Weights of a small GPT-style language model, trained from scratch on English Wikipedia: 18 layers, some layers without attention.
Each number is 500 + 25 x the weight over its row's rms, rounded and kept within 0 to 999. Layers, rows and columns count from 0. Numbers have three digits each. The size before them is the row's rms in percent of the matrix's.

# layer 15 attention key, 384x192, rms 0.114, rows 282-383, columns 0-47
113:488502533496480518504514508503471523527486494481514504487544546543495538498498513502523543509488507458531469518539472455498446458501495522478490
096:493463519482483530529497521510521510539484519493462538472518492518465534473480499492498481540508494504514502458467485509492494504489431478492518
116:503514533519502535527498526506545486476504493547489483442478518528507488476527520481477528493480521555491445521467496530540493549444492520466521
108:512485507462475477519504493478494503515518525474460494479543514499487482468513477459498502542496506476549527566491505473456502459470480495495482
108:489503504504524508496496511494525503492507486502477489541443494526425503515539510485540516473501544509451500497524524465532495439506489477514513
110:509504496451514498517539475513504513504535506477489453530501478481471506519477492476535458508502472448470518491469524508495520494512500521502480
102:485523505441522517502464470480571503476485588505467447490550505471470490507552509529461492491520462544493493509505479503491499505551503505487560
116:480488504502501483515459514471454474471488545528511566539523533516499512454507460520488506483501509495490481437484472478497471491523499455479506
099:496476506495476483519553491493428476553505439461501541504470496535507475500455518490542508513517543473513503516490489505527509541469494507476447
092:517477521510491502537572484509503533551536463460506486493480465520485482480493506489514472524526461528469511538504472520555515512482487504481488
089:513482527484470469507533483495449498554504464465489501480478535539500469504463527495539501520519541457534514528493507508530511521466486516481436
093:515482516508500487522570500489498506552523482451509548527491484539526485499481515527512493520519498511477507538485487508544525514465467500469471
070:538517518511462547485468458540493511494552472496497498457508520501481511505552505488504506521478488468514555468501487501507490535553512545540479
104:522462532505488491543564492476468512561498440455516552515480483546504488501477525494533496513513495489464525530487492501539510528457485508476457
100:419498513478481509470479503487498477448477542475528547539495509536499443458514513509464491494498493515520521500541481463474484533501486489500520
106:456535461495518515456488548509470488426495507527490466505499499482502546494483464505493476474470498509507467496520541477485502492555459497519575
107:511496479460517483478507504503475441499455539468463507529526443502496477517487490539474529509463555505469478522500497483477532505510484540484499
104:538485480524469476503506477487453448507516459500495549505528486516528531501494510501524481449454497480518489482479557481489529503501490507511524
099:524506494552507470506502518538467538477496482530498531534520493486500528488518483477511502469512534461498512522498515528520486520559491471516479
102:495495485489480497490494511473522512550479471534466435501461492494475524506543506439484468492503463483470502523525520485486525507538510519510508
100:502529496464499474529511485522491479547497461517525539491521491528513486477465503486487526501495512515511516491498441437526482486444507500489518
110:509491536555489461507489512504471547461479514487492512506497516466488471502438511512529496481449479497516542521500500488477494515510501515481480
101:498486498490486485497473507518476522535471492522472517505486491462470456488518480508494475501433498505486529523497448525551462498527510495531507
097:478514503455525550512509485502502453528545513546481485508477500464495555516522451525526487500530462487473494473516512506457537483447475506459516
104:510514521463504462495472507532499516510506513531469467477534547459486463487507483478488479465479536540500516505512475564536477517495495507513492
099:495511501552456463521493542453540522482462501491530539511481541489521502534489513529454510493499489528502489495492496564513488462524473475509465
101:471500514498515513485518510504504505500503465487483493524489480554520540536460487496529512463485474426481515482510528468503543491483474543476506
095:487490484517485482525522459488509519506474482558512509515489535495481461527481474522482509521500519521498546484489501484491523494488473528493470
097:505497479501484499489476429508496487528488498479489452479510529496515482491500546447498522498468500511491485503556512485463503471500567512514497
107:497465470519498531479483499539504520506502490493540476455486528538464482478454478430520495494511487516527523498523439506528470465471528524515494
093:480534499496530538500479518507517482477537477514464456505504462496533460486524461531546472482484541508450489522480508514504517476433497531504508
097:499516489467473472506505516494522471535507507489505481486479522511514469499514526455474507495539506550515518508476527465501536460478472482496486
103:516472506510490447531515488502471477520481505494477532524537510517533544495509514484476484497531530510507489518449501531514517517499500442499477
098:489517495526493472535502520516507498505519493514522504494482546506518508498522530516519534474500508535510469495473492542511503495497483455489465
095:505500480534462481499506531449532576530480488514484480463464453492478499472545478513482500540516491494492486525490478554541482531517500487499521
107:524443516524465457499527508490499473474524477485523522473476526550501473466465494519528536507481503500552477482498486478472456506468534500523515
106:488494459499503530467524554543465515503487489460524469498489491574474478474544475472480495482523470476481501481518494449466469505525515556511496
101:515506501499470483505484492518495536474517483495484483490506488517540470454546455474511488491526512473503484514481491457542474525510509517507494
067:514476515500537528561496477557484490509497494485489447526481511504478448437458496480518528533458518456495491496512485530504493482502511478541508
072:508515499472459467486482508480504470490496534526489537493503472515519557531446514487480508529489519536503526471473537499485523480498508502537525
080:525506507471471512566533502501494550508492476499472503544521536479437450490519503471473521490490509474472507519519501496475490494516547525468489
079:470518510536517516496519509516499482534495497502494521463509493484512540514459535475482430505529486452522494523516524473469504500520470516505480
069:502526524508528510482550493505495506466497502473517479505503531478486506473509517414510502460479507487488482527500534486511462453481579533525505
100:516507507492456499476503538473543537517531473502473498566483476517486547465504512496492489498533524462503524498521506493503541512536511527463478
099:467482509498532525561502477517464464476464542502527540437464512491509485495482456522510517489474480548492466516512495506504468511461532473494542
072:486534532522540543472484543512496539493523527513528490490489489467484503469521523500532513489433481508475484521475496509515480496449590498506518
091:503554525524513509503510518526531521517530524478508424526479502492462494490543516479534497457460492483443507487468460520518501483467553469506490
104:543500489504456443456463497443536548564498452516498503518519497526508513486491505491502511525561535446517559508481488487469541489522494518500455
117:490500508508513558489462528499510527528498476477504538494517475507454482522472453484504525490521461478506521519558519455507468514547467491481515
117:502490526492506533491542517506510456552489482458499520484529444516497485468487530491490498506491491447546485531529528485545481497454454514491509
106:492538481472510493451535486488497524526502503527472530524517509542474480494499516547495513432519536477508539480506445522491530485489508517562525
120:524526500465467517513436523494528509512492529523551515476530445511498473488459474512478530478498495452497530496513526475498516510506480457434516
101:522487484508481455455478491450511510464509501527500522484509525521550479482472478516444512505514530542543511499504523493453533482521508483477521
102:509533524497507481498486517511509496500482507503514489512531484486492506454493506502475509514511533521521508511567481506483488503528509508521524
112:518516509499531551533503516497493497498495487463548531506504466506430520487528521530500472467491465492497513529512497484532496528490494519487499
109:486537475481529468467509472487492499535534500463471505511494500510530494501496474488519514479508515503486507477498452486519489486476538514535530
111:501494496551521527504515512521508531473505493563524468486504511503500514513534550537547488517508519515483502501505537535489511514525515482480485
105:477520533480526532515542493537485496519504509472513426528485514516481485502531477450534478489472517505489463512451454556504477501450535498535473
102:479474533552499522472498480480511493468463478528522471488512481470547584534453479455528457499499479499529519512428546488536506514525490492502500
102:526460500506484492498496509488488450504477459503495518530530485501501543512519475493506477495471471551534492509549505507524487519510469508520497
108:517537523495506508514538487492480535459509504487512485455494482472520516485457486471480512523473495495446503515497474474508569509515508470469502
112:484518494517524543496502500463496516526496518500484502537489497519506494481456500465510511484483486472487494488482508507494469508462515464512500
097:506482510521511544510480564507535474499507520456490512531473506516493500499506556497499519503490480469499495469489501504497475511455489525478490
105:477485478486484463495484478505513520489520530488540497490472510508534446501488454520512533478494550505475499513500489507439464448475532504498486
104:525544491468521494509480514494512497494476527496519500541512459493455495508468571523453494476490467527482495456477490536501511475473540496519514
110:466519474517464474512471468517476456506471493522494494495494525485514542537530490491490490509511472530492498482494514492526554484508480522508504
102:499511468529471439544475503485496480500505483512505514527490511500485481505533545552493527526529514494489508496532464536465522499511448535466512
103:492523537518543580523485529524516520533506522486516495504474480507475503529506495487552513462478464465440512489481499495521475505470533466504488
098:480522492529458466485467484481507503496509509484474517480502486494544527524486494472502525516542498483531523490492499484493538507501502505470522
108:496563506491494507495482473487498491479513526504477472492527523512556545511511504478499479543525495501539541467476488490470537491483501445543512
079:480489503533492535513471508477522500477485510481511491504523524501487504500473481484480470490534510561518500495490519478543501489516460458500495
087:490496501499513524504494491497493548495522444450532463510460506547482508462492504474555463517475527499455493509486509467517518516463509529500511
088:508501501477514497436508516510533501473495518508456522496511480458477509529516477453469543482506482465496463530542481482508491453460496500504514
079:463515484504523552494478517468515489473515564526491456490521522481495507486473473553502445467491471507521509492515523476493449475506499451489491
067:461505503508527540463501551500513529480512503533509501504499495520538489463465496518496503447466482493483529507515536476526435520490504509530489
106:518502481514472461539499458492472508531490470456535494495490486546494535512484516511482510544527476521497540506472490531472517516514488560459472
100:493523503485533571441512568543516493482523500549496518510511495505504497477469484509528510437453525502486471451531523488543472486480518467509533
110:537513521492455456535489466490511534538498473499520466482460473554515501524484531483524498507501471471493545553475488517475505499490495529505474
116:528488510513469439518458440447491528555473496434499507460477511528508491493513467482487504558544505509478526508493476518479522516510498541504475
112:439492481500544540465494499505461484467497526510484508505509543472489485497531466511487479513508532504527469439521470482497497513491503471490548
114:486517508517569545491532546530529525519552462463540512506446506526492528523496516487573546485474488484485483495514476470535496500487486495517497
102:528501499521484467504465521514517491508479498534502527519478517499457480511479534450471457515490511508535488530436502488504498542462481526503471
105:515487460466450500500484494528485464519505519479508457460505520494484502486543486511495510483487456533494484515479505517486508493515513541515507
105:461515521467537475528503536504470481514463447488473479524527534465530478493478493524523460522506501508485488497478493528541474450515517487503492
112:473537477542506511501479515501528510490498511498484521520548543514496534491467513506462519505538470557510516467495508506512507475537527476459489
096:500529548496515506491521547536531546496526486520466463506499492514514491515478499495585507418452535470494500508488532504515489504481490483539490
095:503483496515505431517480421467476522470505486484495507480475481473544481480538495493463500513485552529471475512509491501475544516518507484502508
098:517466519485471467507465445492470458522485524452525537494508480538509485490515496499475479561534512483556509545533477490488505486498505520519507
094:481506489500486424513478462525453496505518504467496490503515501467537505485514487534502454496530526508521454517511511494492512538510473514500465
100:474473490515506479500494507491469487489496517534476522509470542445501489498510456543452473523499480501496513493474493500496508559480505483441495
096:552522516451498513516523480537474470485534514495480472518496451494510494497500526496455469495504463493524493527473501472502498481521519549494493
102:524496492512488448498494494471482450479459497483510527525478456502499491511482531506476489543519504532510507513533484475486509500566495510513489
097:494490461521459438494476447482496524481482514466506512470462511481494515494509491498476503499512533547476484468500515520487487551534490507475523
103:452501480490489444502464506469474517492484549482479516475538510476534479516512476556476557532539489490522517515517503515526494501508518502451513
106:500525503499497535487551533514527514492509511521467452515508489497492474528503507486543522459456533477492471484500536506465499506474523462512481
098:472471502502474498526543463497458517492524505498488501478542504491504490494571476465505444526485491441532501501511520524536515562473499503474501
085:482512507517510540468488549481493472510521521519467506505529518473519478510531507545490540484492468484476509513498500489510490482460524492500506
098:536491488470492508491498511542497499499480513495488563502540535482477528528470485513470491487486473501500509519537537507473548488515516493499485
098:535473503470519544488545534512540490503535474538523486541500528523502521492518533481535468481448508490506479482497493445480515483473482462503489
111:538498481482479449497474516520484484501502507493494486524504482500507503477470535503512489464501474534496480543503483480508489483515500530547486
107:505499489512458502479451443462487548501471526478489466467496525538500548482487492503475526511529523507526508510508502503490488511520495489479509
098:507489502537477536531500465490503517482517512520510525512467472538554521459468496475507483492513505501541490523495476541538455488490470501491490